Part of a small language model's weights: width 128.
Each number is 500 + 50 x the weight over the matrix's rms, rounded and kept within 0 to 999. Layers, rows and columns count from 0. Numbers have three digits each.

# layer 5 attention key, 128x128, rms 0.153, rows 54-63, columns 0-127
396487472428516567455496474495528460518389521424458497453447491473530462506537464453536451528508612463497474386502505478551451552500487477530471603483487509529481526488523533507482488536505448586442551445527452470519431531576469528556481558402465483446506500449499495522501527536559469495470483559596546472480446469432437541536511453505489467500450417493469492555560433565454513503495
505516521469549457487464468596506593573503537562482496534483438428444547491435465448495506478517550476499451407449512523463535514555504479440471363424485540426545493534497588517445500546583511525511553564426512555454484557552600521532564540461471518476544466524497507454548543493440571582487464523500624459481479558444366450556516495454488495546507421475587487539517421481460610460591
475543457504500482373552482497470526471464503386522455608464599459483456522462528501451501493496587528479573487410541525531537494442495514528527475430513486434563514504493439538478508422548528492463521477608569581486533520537557597566512475523417432533531587518489524464479437519502490510567468512507390405540527466520396575469507490539495492463527472569501461539540597420489479513444
561448541474539516545529520562416583468476479409445507531517541448459484458485518414449390493513510450511472465520403513513513520428517541567548443517476466504546501508451487600471533478506457470523473529539456516467540537484473508483473516430508447483539538418496462489450664533463549455582464544620499545498411483440502499484523517428425526572482469483440573512461594517601464468527
450514515537506442453459426552482547538452377550541569458461469488550471512508552478574504434495545502489583551489489476547443560492500425508551628539481456557510655439430530510494509518421506493575524567524498489498548514496512500532546584560447426492423541533480475550479538478536463471413558455438495458538496528520489544615518491455522451497566477513492526508474569550532489561509
493513556513531522562459517467506574475423427532618562544483446523467507483500559518480572483445540463459506529557464482483438510554465544536566529406484564475412522543463478440437439443579478570480494481482527451501544540454485576508509466444504471498539465494439546453451488548460537509521493540590602467529492387533481499495520476434510431564577497491428540478597514508429460499455
543447510518555490547606495524527454468512516519516520525568556533526480497467499443543602503466475549498522470496512485449487550385528461396516454537511477480541454458573572501527580539467434543506423484484503480502520521517426559495509463547483507484465546545423543493500546454433531538514574411515526512538423400369513468526529420507432385434468477516602606540490496453554472557446
575458506520480419500488531559540506453468526462429519505509579578491514488506553529455466507531504520466475424481492434551501507512540531459500553389479498467448484553527564501561467485492565583470500553420512469585476531498519483493506437504539545498532507460510558497445509529487524513512611450471506441528471424520511566471532538497489536491521549522523478564528515564537566552532
533543486614533462614489504605499485492391499474472458518490474442449469492505540530434562517541450525526518443530519487525374483508472507427546505508462483477532524548500481516491450542436478473489494434540437423496558471498484578552514475589568448492520408491556584383458571567570561515533553532590461487502525599485564526508460547468584486525508516454476497508545444464483485480508
544478497426479502441591438545527546495539500538457438500470524502559485538498539584480588420509556503478546528441549456489522485473479438572461494493521416492505600485534488476487531452462460482562451533473484452456418576544504474498433535487605547475514433436510500477427438477531558464501571473523581495513456462525611423488496487569606513530486510590455481554436484480488460530488
# layer 5 attention query, 128x128, rms 0.146, rows 55-63, columns 0-127
460476567442469542564430568456502518548564498382498534449478448594553465513530402483496549449477496488528529492539532550490467436471526635551570563466471562490445619569512436514501421505453445463510451441528515521486530419493497533517566556490528461503512613479464547560497526560473562498567578510463416587458501427548612549512437518485533541498428449504583539495448530469532358530545
571492493580527520544422636493568466489435496634526421476470495451475395521598472515532466547523526503586390506486507543442495433583541500441510477469480494533523494534478588431476495568415459524494453478437503497524483568475500538485531520541551529420485438503436484494590527485481508533412488482511585560540555529529599560464501488443529514539474595424444393550528521521499534641489
467431472513481544447428562465419486542469510581535563527518522466512592484573487595509570440453445463552486475484559499465517546522459573529480555512583592545472533565521536476544495554477393623474553531419575441481434533537514502528539437452555625462526474485501539545533437538517434479558461574489540573588521444468475534439428512467511535550475424582537536571489475473434494459627
493482556476486539475539480567496530426581490450494548520535532448603404504610508586395421501556453417521492583438518467408506489444476525397480429496457601406559411398459539446565576486498483500496459486428454485438492445543467568449491488552384538493514493535520511474458454561506514482504504540554459459456513536480463591502592548530504448532488556519462517555567558468540519422493
384448465438432431533541439543476482534475571469484486447454531424547484530501415510487503429488437610550461470524434494488543439497482501564373458529557447494571463491544480477597599560470420375449541536403459522443506479609476470486584560455517532551556593457448459473542484462501438432512422445452415492485481456499499454511464501557480546503432512496450464513456464468506549512495
556504446476501569480587465475459491458485454486463553424378546511464470403485447446429511494502592534635497528440464505497434552552542484379499459444522573489510459523574416515436439476494503469506454465587537459586422528510502491537473526458617478524480460419470434463435500520547518523545596489471540510471554482507431453419498517511483513621523395530482442514479537512517600492562
485486498490502533563478591548471512551527495563541505508585414472445529528457441504484457508509553458491532521534457499492535516607553424478547501499538412496555572499532482451501555428562493529512446563481439561448575412481559500522514584496500455501493567470521555432505464495465475513478491517546601477477474496520438461449454507526525476532495464544502510433454567508435428539461
474459545441422407505485503429479522496468458542566495537537513597540498515509485480450479485425492553499455606560512516453572463530480531579386522480472479491469593453496485552517525520499523564598396603465483486462465487534550457504505549415490476470460560551352491555519528478533391480516485492414559576514434432434398533494478492601489510454552415526465512566463541536500511537503
504438458529499485457447475567532352535455566457489460446550518555455563447474527470472483521495424513473427452537440540518491473564484484503440537462459539484551465505572401502400482487521557561608448484510451558549551505520378524477483505512416521480491556457513474472546580474444467452454588538480475496525481550429413540528571511477428516512472477425446479582555535494499477550487
# layer 5 attention value, 128x128, rms 0.184, rows 0-44, columns 0-127
394530464476560540444548460536461440530495508469481472551493461491455412464509571496629502503409414465479466497512524431525393515643536488500504485463405515524489472527532437520501560548495562596485451498479514450436560481569568428530435477364464534419574494525505405487546452499513456537434480469547523489490466470529420465471499500449475521429590524548499478459538410479483492451491
560539520474496457514497527512622564513490527531543496552571518497506482479479504511490525507594468511547502550586497433504502478516471478604473467525446517494489457491526553456497483482481554531568480450509477457507482524459501431521579536503592511553479385535545399537479553462534551538560464406562576483452474535458514457476517516486468427448548484511483550544482579491445517514491
550493605601495460463503494498517551448530397504541553460482478456434492497523476469452490491500527527519384530507424448565479524473522505492483509522523538505451440516528500560562491513479513574492492499548550495553595468520459509495470577615518491508563506512471493487551498490538532539406395620473419535544462428519451559538424466563506488509448572458510487583436459502569494483511
569544509568535594494483526479559459566471534562450466519508424530548453447407513563494513544540513498432459541527424540483495530472505438510488411559604497476467561510497517505578515509460496530497531537516532498488453582464465499476519454441421511478505478477554527483514560473542503513439487443526468478562493506463489547445519504499520583458462445503539495519445549437478495468496
521402471532536524493458557539431492514457556458473452538462479591513527450481508464502537506541436501497505405532499429568504478490497538456574481547509504510448536483486487614515465505531525488417513408546578528499416532567481508511479431429447477457507492538557577543512540488514521565507519507463446528547526530535441501491596446559521483453468488469480454485503529476488400544501
465502513446514556530545503556566506524555533582509555461557453507533453433497503442569494408488466449480440468553518531508520513445493601572539456486481467475455496563508511495449491462531524529494497498539526572486451436469512505476450445531497450528587550497517537549559404562470526487526557464425408581546550420483526461507552541509532515482577489580583548469470444449512488494464
463509515469523423560580530438505450494588568463516471515430562505499442445518591458506487540458451590501498502516582404518528377552508496489559493479463499501530507501608426525583531482492508621538446573502587477528421534478536577492429573575392493528532583517530508558506519441508543601499424513533430498485436460416457485495376549441386561524475576480480503518466447431484551444587
486576472533436451532530530483563464521516495475496519471447608436474402439515507452517520462539513547454417497466508359428536475608583476515442518522442475578457502426562462444527525518478504513541540579499596490438488594453534488490492583454531472467530489499416490558577524508503530450483507472473544527553481597451509512505456540474472542521499599469523462534444559543473566517568
450536547513552565409485461500504499541474508503495540491414481495568568475471467555458445525562503536573505496390546502533514459520506416526458409486436462510554498547414462497470585524527374544490451538523457534525496456513420532539489452516491507434517460582487514520514554516538488506574424501442452480474514411549502434493486525496520492530434536488428600505529510477539480487534
535454485498571487603533452530503473515422434476456538508458451577481483556534462582585445487436605480542542599540468471457498487471577533484541546581514450480477550547538423511471556526547543535464523492478507594466522453517505476445420519510450476382490509538538507547487472512454496548551471528555483457496550507444492552517506491556496566518494536532523471582491543436529509460487
499487496483536483500550484549464444403491533512536458426482519518509543517527440550490481489509495502539476530465470557499481415570509458454498510537457496415537584433514461597619559438527555557460533483525437527511393464448464518423590434484493369420532445543451481442396474435606507555490503693392577479472585520580476514476544431501436468525483421445451474482517490459560487490563
521546476583627455482488447554522464526491516483507496528488416552471524435508549536499493444453465495455456532445495504504565514437530493529584543493576522529497477514457507475541485548540495499480531490468562421398422533547464469481527447516539544511515471472519557524457515513527597434463487527471325418513486453554432521516458541516391543510501561394481491475502532454368576525538
536498572501568595457391525511510435559498551501548508533518546435489494538489507529491525433482492500528500484492417617513515472432534421528458514506526510535482417529506513450450499526498531568475529575546526551501514498522492557521541542469457535521532472477515532489488566559528431486483463469492513452503483458457583527489524545502465547424498433529427504580479419445528498570522
577579477468442476504581500500464446403508537448514430549412591558502416563638531458443552498477459529503530551521576444531495575521513487573512649448552548541458433476485428490463479530453445436526471504498484474508464572480488562403541524481427555564475558486544518517529522469531618473456587525446490558511488535505528512554546493534557487436448498500483483577422450458539550503483
510478434540591506505554461397495450535470520473485463471474551532489558511475435586554530638495494471530532527548492478469523456444458491505539417502510443619453437484573433513463512528489504596511580507537491521538544494535449525483559470397574547531573468615582501456460512512519449496545546547516430506517578618447458504420510449560484527535567520552519473521484446531470534439499
504468514448465491503571515490471469480473440494423442405510490564452428648503481459503520545454466480457445573516476526505549531499526476526562526509544455477519548521528562442525537422525515455386433541453543509548506523471491575461497571432434542518470496597528516498451529522491525407475530538509513551519468422463548455590490471544506522422453555505436499569497466433544521478393
663432486519469499520510515530484443538465455492521483424477528529416509549546504507497501553525490507505544507523536571521432434487502511483586429428527449499531385556544508427516491449513478471597462509477585445505385559540452502549458560467503489531459520476439491441470420471514510462496594423515530532604510451406446535505540520574476611469497479503570488505520446498555530577526
594527538548458476425465491449589563502423493546489501479550568564533497526494509427483519587585523589437474444493611448556460482630478563475507594471451541446536366488415511509580434446510561406535479541512553448476459483476467497533505491517463477514566463515467493466485496495461526534455434544531497573550459532501557519523547514562510476582478555525458442555460543589464515506458
546567539484495572463482509516535488496507499570452446452485537516454524504592385462495607488468538472514526526557525418525530438478449559450520393532531468489575484560473475481538510529481460469451507440450488483475514566513445560554469452483507539442473564444402506490529403537523542476448532486537465477447381511507404460500483494483582561492467500525545468489511511519402486519447
457477448489555543553569550501520482454514495546577438469540523523477554497513491505540448462551521524492389447466407529518431528542400431434482457492469473557515468467495483519504486472453526597557481575532448554480544579525477573447522596480563550575504490505439387532518481547465503441536530534470501565491481503490483535508507473500479511581473541514497527538563441505568477528455
472536611433518472544488407528525413467484480476447457473587493413511494526489470499527507529517521538504448477462540502523448476494550497539508505464550436521499528448442594493512515462461545548493569439458545572494544494509525465521564454537493541470548424499473526489503541556565525458568446445439492509537502596512538505494572503399578439460520554606489531499531480496505466476483
598535550554452499484477511507551488565489454576573444419516524515476542553502482520496510535601418514589439531475537505538520507586527457585390442422524470523513431475451487525535561498473523547539434503529504553576455603516408536399488451615542512527565467499541593513494519482500438572483514474474479459513572438524494555485554504451478476513470412516454553563531502452502426517526
593480486493570515551537468444445487521479389511568463548460463557432453468547528541570557524495512465420487552539504528448513518550514531529496437515463569453477526560526631563506515538515532487527502510464522425556480539452537447550421521461525405406524542531523478481526515441490477430423465366530574488488525507462448439554524510490460505438454549493426532537515533386482510509452
453543474537567452496423540453543456476505447459470506549581499493375524496426492465557608513549570534540387506478529563456519584551459476545457471536464540501453476513539463530512496428474447478518492477508589485504561584517447509496466569501544556457556552507522438512523549462496460445477506445566475394533478493477410581471422516480484418531530539501535485510505439606520512398515
426512469431535545467550419525444570547510517381528509542491486553480474493505462448497564502433556458569529523489559537512429491385443482515503447535425550487477491533462459540530570410480557414460491507477505488511453434561520480440480488453552544519558527518543553446478469517588439559465456484417561479456561512537529493488522511486424492451459451571456533512520468476493488472468
418483536563567534524515572510431507495470537507457501455500585489482598468477520467491594570494500511489439538572428506448519480404551539538501527496465566523503502536572465497561598525535526526455453413568508393516519578618554518499486506441460412457497473575451441430495483494480535504513443518497460453550485529488485501524569502456424475498538488547449443514566444518468485469483
516510528499592563485461559541596531446506442461541530512501675470465434533534500401469505535486452575494419520502496547472476545530542516635466503497522582535471457496557472531506425505565512559438507580493420511527534550521515477526426449556533551486483538478529608478554660516474462420426544425553508527579564450425496475515553531591481391446593505479542489579606517561494518548526
374406503479500508486456503506408506563536515511451492524565534520483487474391568516490443544537486447542432457532469519457558498517375449532483360451456564496412424451522497529460456515493459491571463427548524528502568618562533511540528546481565617536539454554518583549493449444591530483489537489469526498444450402500540498383475541452492499472525432460499493453568448461551541501464
522474480519552569474486563448439460518546507421476451469420514504385523483594492543511543534491504530505463546431520520472477541559520536519479530483542520515533437483440477508495586545529521526476567501614574541428514574509471518467422490508507545511513526419479463503488541510510527543482485483527472484484478549459493523468491538481485554486510571431503525477461525442497485535495
513481462480465469435499515495515555445449487637536532450442462471562516583448525519427425528565627528552519543482569509489503534518477472583505544436535430367511569440394476539548508464501416517412483470460471448532563427424435575457478460525546501514487399427474507510506482439517495549520450527549443531483523551538484527596544475542500429547528525529421621415402551534542473547545
526593526545404423484356527583591443543551506553546525466529525559548600500467428447473452561554486522462464494497603427501485427525512489390489510461477405516480515403421552511515431439556512441485598511488521472564526520478515519504437474558473482459534421522484438616529545465548480502525478586492517507524506492509537540508541546517482480579477550431515593531568580502476477492487
516498434487539446485492473504431515484532512541485493473464549492421562535477464387461576424485496572482546465494524515444407489445523484502455562445565441449514496526458472494450449500534526480497511441473470475538464439444501430483566490528537408519492416444526561508503501474412459497459477472398530609430495518560494476518521534475529530545535427443545535428516544483542352524480
471479512507484599561482506536514417505524484494487450521448559485454478480508535518477496530416564510561448421502492532553541486475497500468509466443446419561542590486566474454471505530493389557549497432506510548491562527555425550504540579530507443493608501540480504544464491484471531540453574472510490480467430513529546445392496514480402468390530459506573422487522453498523514476496
536425580450472474594577459560388533567465543458603543468497522472534469404514432534532509526539478518550553496462489605549480446447408412428485516465546500495486487522491448536492532477471497471488445506512495559501414546568457592527440494374539487476532485559532493487480518478511459501532486512434571514508510520666490512516497481530486532484444552519477496485478442470518554462580
457532555441467607532461470537486474378526570482469497519527428587568416447557360552496497504475556464576519483555470603482601491434535535507522440496518432524462491585520506523476500464432488488423448527491497558538543448432506537443513485440420411423466519585449505459529583501468584537519444417486550501488486463571486493508515551523457510503540501480429466368464460492518494433585
487499500542465406464446537520574573479508404479519492601492476498538571577472538548473433556585504464489506481509566490512434590547498420496554472537525469517448495438526502500493539486461532610574501444521577497568522512555482547472553475543515511515446488532539506499473527417572428452571494541459577439421508533578474542443480536506502512479554507506478532463519528584525524527436
528476514531466484493429542561553435473564557475538486478529616474555532500496431548527520489518416459520511514409570401421561551626444527551463518421483433499604432465474486383455551555501461449500550569506425525422489477532426558393436480553350537576553529548453465472509538430497537562505516552560500516512460566518588517531488534447491416451537535514496551563482486498573510539504
471524421494549518376483534498529496458523526481443476502529514485511547564536479502472421430571448477494458514444508519493559454503561530558526472457465430471531479436428491501524505490472542589512470503449507494558472476458527575477522533560543477491513415505525501452537541467509532521512544533533532435554427467599479540531468401454457432458530493420471488501425560554540478433437
490467618507543492462514567496503449493370572556617474449525527472395569437492440394494538491534508445569440573461587527516536492445481536442532426556498503471515517442425530528546481561484490525477575492602508383439484541474512438460426421500573541430490495506471467440474486439419496504533481501512483544510514580465509450452563472483487372504486518549463537541509483494413457452577
453518524515500547481501527423533533501439443512516474482459530503484532411446593397463489501525472546426496487529543490510419374649536545453490499519491380463484475455533476466595512452505521459511533548559598584551544488492577489533554547474461541532504527461485518550582503437471542457534502479613493479453459454605506515546417509564504516572530521486498456510521527524514443571571
456531512510564486498452424499506569507634408449490419530515552562571457528541505461590513477504518384505454510556385519508492567460547517567575462554493463495431440477427579482529608509541489527463409454507540442442521489491487436526505528509572512493481457464547478544490476499468478527436525504524589431518510469495496462514538515564462482536510407551519530431531463455538473487475
506421546446587430523443508532480584477546605495453494510414517529559482429456500539466561585435513462616477502393459486488584443480563466488549503534443617483482570540443461565562518460494576464523445488447423567425473520554600515539417513475540469536599559563477493525378527478539533481461451519639510496455497501463480416485452459592431519416564464415454515515487351434579491453516
508437551461539493424514574515561452538510516444517463477626487490444539499472472464518562527426464476481509468526440564453542574357572524531557441559549554514495547359505599524493471538426464438509519405539515549571536528530519530580443459509570485429523521498572506437437417529444468467492525466528512454533485433528536449498607502456506358486565394548562574472585440468509504439446
456517570443420378511475495508494545473463494527549533536584504482549515533529385561542469563497542455492544469479537451508408549474446437505346549497422516500437505513574539449543491508422518518599448522556470506469486587502497464591566689520554548483550442526533507463550569534508515460523491601509528505485567497529449565522430458514495492557535511598451487498460501461547543522476
487552551519549524477527530508562507523527491536496470488519531407510532529513482451534529572535408588539397480548522511477478526552517505556489527413513466542534527416407522396528513545494491445531520487504533483437564453492513528527564548561466540518526433514527430478550496482603592500519568494494526514583478523531512419458535502474522480494514531515432475515561505503468446492530
# layer 5 attention output (transposed), 128x128, rms 0.17, rows 0-44, columns 0-127
594538449496482611501608520455486509556480438521522463504442426542558492488506477574596471528487525479555529421453582434465570560492496475462405521572512536469431375465483587621531458477488457467544400575475504591412463577526514449482426538536474487426614540496468416467435490504497415547483528486527538572407489543445399523466536511492460461471494486524517450463553450524427502448456
456520479554511504535520510491553524530516447509471491504564485491546383510511505517480475558431509496530506575508502485507535393523473507538485464509482410530594447439583523476492491515483456514526530424514570492449519491474439491454498473483538532501423506617563570537548481415514492504495544503442509392487512513515539574508481450487490514482558500541415465423530504556543541649444
469440496519551440537524476561528520540450498624527512480525496586460606509401519483494478546547498488417443544487473503571504571528481478463529493472441582445538529430495409608482472454579513587491471530571578454537525451460436549446533520558405530470524494579470432510436508491504462459487545483524496563553435530546496503515465569433453506487450433437449539436488479412579522533541
536460450511488481471359546506528527533559536390509521440572447494541453489534396494465479513536379584457514482456578536524455484405501573521523504480512508489426483476483526545540473515435499556547532534482534424518479499471403498453550525555506527534518464473570515538500473469499551511487452443495575448512442503525455529580458526469488425502470579520480524441469507485513513491447
523455549460534486460499578553518491535480525542467446441541478516467526512608459515431502470550423465532494444461579504468499429495503511417435416556511500491451442477530509606460486555505528524542592458471526435530424557554448533492590525537516514469478496401495511491475506458508471472444499489502523558524517522540492546490560634462541454450511569541552498501479417478476500567494
519468462457481434536532462418418576500455597467470480472468427538514500494436504385526490487505482579466460460505525539479448460558471501504483411560490503494435525584554569592496481521437529579466515499462536588529452508483520517605566424523464484470545499524525563409506580459531520434493537492476416534543574424424515549554530532424502490578537469511429543467519495558484533485607
477431360469556447598559475483544481539572570485522443583504479540542538502417512404486525515362442615467469435483519432469685566435452522547480530550491548461480407525549409477513452334513476480473544530424467561480526470501410383450444452428524571449561525531522540457450506520497434469532468540439504500473459492511448468482507574520475516481454505493462540475502478500430457471435
468443543507513504583452492454499526526488511511606534471486580530473493435528509510461566540452490526474446467459512516589611470540466474532492446512508491547484508568539511445529472412481495466521452556545479473494607505480461537436430557476413565530547601515512521457480605521432435542504494626571501459436563552484564447532489464569458508418512539539535509567472445532482631483441
614491499466469534434487481525492502402548578501517484388527541513543510552508501542462410484496446467528482603475507455471523544499545482517463596565464501547512396516552491558524564473465554447514526435535490591483508536467494446427514440561451405496477526467520512506551485524444564494477482522486452526469489475508499456595503441454523401507510497412517556544510495517543433498525
494509465527556492486487502536513539514542535470544481542501541571432538566505476504464501549497492382480455547542491508538593461517503473578500558493486505492497567544515511542463506494434451498471518598386519469510514494418474426476527584557467474506492448491520496465434437493412494532466466457544515443420512424495413541470514533488546546512486444520564573556460553484511523547550
541543612457594509562492501572488455409559500497523473509373528574450552582428571505435528523545452426554443522483533473545497535559552527527484505422537577474512527442535459429540489470474537435520546417444492499437518548502486451512517525536459446465428400519513477504379513445529613435415532512451565544460521541493431467508479626508509424460552462532487467502527556408499447508395
520411389531465587501430507446420440523567522497533522439443455542542490508463463446472609437440474475496467474471512561498487418491473480527538511574526574487529548441510555497536421513546436507444572521547550489576492515546433430458462468556492524542503451477534513638466461509473459509476518460427527515518531433463502504468424432420522431409372584504553584523452494397501550453467
430451484483471453458435502609559508424530549473513547436580427506566474477486426514530427439533472460487523555539466581560497555568488516503540525473538467507514442502504564475538452441492513461437506496453543557479469474443544527437495531538457513473456574529509538493511497538458568573498475501516512496576514532486457512555489553528443488495500511490517495476500482454579482503525
423378594534480491527555547534460508535452544461495567506501467597445494512571518506510568479500625558521482501528499535545547424471533560503514629446442595472529589463510397617483489498555391495467543516515479421509483525612551483401424439448527510501480489513557551475546475493459510549497484558442451503565414568484493565508573601525477485407515515669447487531542430550496521462431
526481503494539589499508483501538402452557522515450471570536542506534478568595527491469587595611416442542576487384413520479548416489525524609540445487497523500528483505496518466510542535481567442442530591506536632562558493492489485540466549515457546465523568413448492479457440547451544506508534474493531439460497458525411525565554473526564537457502396504450460397481461574566507524486
518600476521570500548472547454578531575510582491555499529485457503472535564524532419539508476451510492428456523552462584546512535476495506451469512502481534487464548524483479492586525436488476467417426554528556448508537465565544451481476519449470471446421449464450462476542413619521522528466468546435442511518482461502489461504557596463500553480484503498465500503525498572451432531501
593449459564563430539463568534474445559460433544488524550534489406591565520459508596550558564514467503410479457427570594529529474530460579549595512463592518552416434562512465524495522498515484524515443478486539560464522457533514567578467529517527434524549508545555456532527447494483566468575471490418568498536493466460550599489500571488626561510463489534493578493497456496533449466524
487511527533534490522516501562485577508423593616491508415478517446470469505511371549428571466496514539498454504436621473531511417476416514520572441458455474542578502476446482481414466467552557472611438526485551471344470546582464557464512487515505501524531427545506539502446458519515480445526508523518465555438478553476548483533446532515542549411479482505416507482526439493526478479568
618542556448477485531404550513483477508465518538540490472503448497493524446536525478422422548477499414484545595523494446536495527449425554550591515530500474464553528543463525551491536540410498606508428431548486508435470474582542448555401441537510515415544457415472453486505528531454384516463513520480517576439526438538539575516525455562578581501469498531510540488539502535501488528441
568456572435502518500454405514616402499550486537513632573452515496444482470511575517507427565526532516408447515572476552492516574546549582448469403485494481465399487528442461476510525508567522501504464544499556565530506498402485447522481516487459488498565500500479443515442503448525540512571479549477430517513546493536434497476553386522522603480461531497533467483560464487498484555555
455507464420440503566455549439527528367466469501558507495554413471437423535583468443484538502498541461511464441512458557508486549520539555514579494457420437498453499449554509510497574422506490547500428430466486514567471503479582525517499460577457492534479585496518454549487538517606546488536492515419535536464458579400491501464446510455495447422472481488515412524496521589500513469473
563406506456513448448574476634544561518535494474477517508516425495510490527469411449506546533537446428427495462506527441486449542499479530548541510564437478484520474426557449451515529474444509518513502500506491523526497468573390569503499488565369534552386452571552511489518559496466556407476462527411519470486522501481472518525624453556549431443559562514461541493583475471582423486451
547492521629534505538478625473638500598484453531463498509484475470558486511413440502572449582489527464464534581552528470577511458519517469525513505432494498520460396535575552527553398468501411513555458548482548542495569479557444439498447522500494508560499544496518508523497490540525447490526481456430457473463475493562578534535530524502512453618584497504493492582487499552451507519502
452502394503556564442420429469603467522404416500527584522489427553515528474468479615486510561594528553473490474474514432514441532515520403497517453536523470426412445487460469515478532427488557515446518529489446500524564443571427463408415490497469485576496481442533535476524522599529489476544545448493483449478517549531520538453441361556503516488502508490446583451445437499507535486536
496525541541564501502545483556503475493546469468474569467419441424478530456543469522512483540463442475548644476412502465537389483433485474475537534545450513481588443453520515516493470470526601466519523510512500520447506543489596389510529471467509486480440485534495492461505461502504490485448496491567570551444456508487507512479459638474484477528560472523467542543500538577488604427485
569500508494544523386526548551469451455509432497450479530563527466494521584457552500529461521483432526447472501487547534518566538479522398464485419555529556493567495507434531465535549574542512486441392493479550483470547536584442489450443535539499585500485509467562461499478488561561442523490609488520494451462569553491527445543500566558423479471493488540537543428533623515491517477513
479448443567532584436500460476506548506465510505537461505547472499442464407487478443601464476495461561482493622399511600524467535645466494558424508573421354518503456484513482503571509473532495485491494550446461450495478496493510512463396536585528565445441472499510528587494516499545424499477561455449510514649437558535495510487484440584512566490573502543476594598500445496614498455515
464403439494524575388523442453520560545505420546495486561544536511532558467473531517451532475548530572429552492410446436432437583458545514501432499557531519463502415482460501453514507486524502405503560464607602483591475555463572556529544393520471508560503470491444579470443543545590531543591422499563495462425549542557547582504578565518469505542460548509543556468549476514473439533455
466377545476424550479444572527500471548480558538527540499510454470534542446479524506532496548526475436461529509539500465518537573462407457584480467498543577485403489497528556500454556435477495480505432553501497509569518472534499492405436514507447476562499482446476592491497477484462509527460460507472545504479500520463470521454499506539516471521488482546525558542505610461548489479547
455544512447424528413523513516509548402493524507518499467451515452427427371421460466475621472493497496591524546454448500460438463472505502476506554548492543409497518543467322496484600536504513544516518449459434417464450549606406465534489485465457509491391495564466472464562496439498591514534581542447493480448532411500429460494459410421482495535561503468465571562508592471515360553560
503482596534479407459524494487538533514462571515532431452530501488505478421461518490420490481439437432555407409528526523463461504496508446479549531485483415462435547487524472504500432553490591444457483451412501508552569507446516506551521558495444554495376430536542450538478510468572501445529474545465521565355593515465614436504448497567563484442456557465410475553473414504515454533468
472484536475444458548443561526370522505478475512508533493419452485480433474541489500429555431533542490585504499542438544460496501476530448544464510473552425410489423447506470442456516532450531543487404421483509509551438553494389553496521469462475536506421466530480530517512536465551469485480481602500529519667545530542456436469557539503472527575514462438459489574480508489517515517482
481469477476537537556410425563487407495529446489456481478615558496523476569459465514502541443513516492413440434549495475478477585566551529516484578567558488377456477529520488515526547495549549557473492517450515519519548508553555472516430497528552512495514531442516518451469518499477489547468428437569526473472478517410535601471507508495499515498564458495582507400590385529443493483445
558482487513519493473448395494491505480549514532399580508539498524527559473487497601589469555521508417496517440537513570484511482413526523468548453594458509503506460537605492508523496536489552386504512498535460507497519437519444463527571522438510464468555504470538450522431476467466611571516586563467534506521415588559532539468473592468523426499512534473512502486471488529580493549461
525553508438501548555389435463475509474435489390411533534489468595532538464524458445497450422458502487500484472491466498510568501510602530457528557463523506459447537563558508608437455485506551553523516453558515472422513442488468468488496517555549440480509561463495508543510525571611605530383551423473506503537506487577479472529470593630436431545512511493492521558467477556518421549543
486506460458502483399553524460523513467541443485438537554489557521486483546511494556482473476574453480595577471467478465382462559546522505489527526500471473591521499526608397517539467469499444450513471508523510487610560554475443610523456487533491548462404512506477564619561476503531522401505469574442538576337435503471449526454451513510490539516518453499516438500478503463490534452465
391441634473419451456500464543507537459532549520475484406543493526550473493486576519529550456498483449435495548550436441443597478465525565518489534590575550482516578480450491529505559496508476432472465552361437505492455488549575538515458486529548528509502442554471526462552535522516520443454374533451481498401468555498604447488612446552498451381549469565343512488421532449561469568550
465516558469435491557454556521522505536545461463475444562409485547460530556459609477522493409541492553533588531505512574535524494583476512405447518584500489461586449492551468506443493435578566475506523469525522403508397537549538580451500527519482438422503563484483475486536488536522477513452511477450576465471611489541458520431524383478496460425582452478460507522494496480488420518436
564528499595504525522443476500592548426414504513447513502549499408484440456490537435511423583562539420546506559469570461462530479521466489510553383534528464381554536414485553520531589519490531444492479438481511496527530558561420419489467425511452550514515494456521450509461466494462461459429525521500419533552582450412642492520442529519495387418532539463404501527538564422509401553505
572486440474454449430472556512566547525492515616555487505538622541499524468490430431453488498494475601502492390474486420504506471686429446514469478552492431528477431510477508464466440453461502477435477470543500536365457483468459508583495486523457468468533527573506585448554540483503399528487502575482502591478533518440466417452491464564474570436509426476478457515539453498505485585497
547513539514549503484519489394553490543544338456537473466445416517550598572539586409532545487525466477464526480515498495452491577549469454452461580438441442493546458466485545568439461500478562481545458540559559477467510570459520481527482485454574519625485399611437540528560434428502533580403544518449450491498534478430435552524530506521569474528503555460477433506464473509544552433563
573531477444605497461490537531477507504475459600463465611467386522531540481478488514480509493473499512492441507486427533471558486504516490561469535553435530469561418424510510419663544530618526454445499600521444370425551497419568406499478458470579518534543463473578545478343558442515528471413485475555535507416448495561500656545529568489469423520510499461462539442444508476475459584576
517509493472461410498503545467501560440446509460464430550592482456497492586523634482543392481599558464515604454531491496455423557505463477461522470498470486387517498442507600444547502595515532517458493494521535416592632564606533470526470466548523501527431428413507476462513474518535476410446465377477432536549477480463526517541470455523461487524554626519470554433542468543523523551467
542509530509448437519587392501509600451538376429517572522553487518395579477537477536479471598528522464502471571474545436623548489519494491506535512431411554539503534480484446502533438535493448514559499494509530513495516404460553508443570497497486583513476614580494539483419504537487537546542493564512421461406499519525498535439520416538460536487436527355436470493546437491535544531512
507528598466418514478483532442561473523485504536493491400486491396503419569470510485542546516505490536479515441446500533486521492549531456490563568455516421544552492479552507526494576485565475547438458479519526545519521458482536527452423458543471563483470534616560471421536515502537497516456525521498486596533464549449512448552448489486506488375467535461438495467569495533528453451461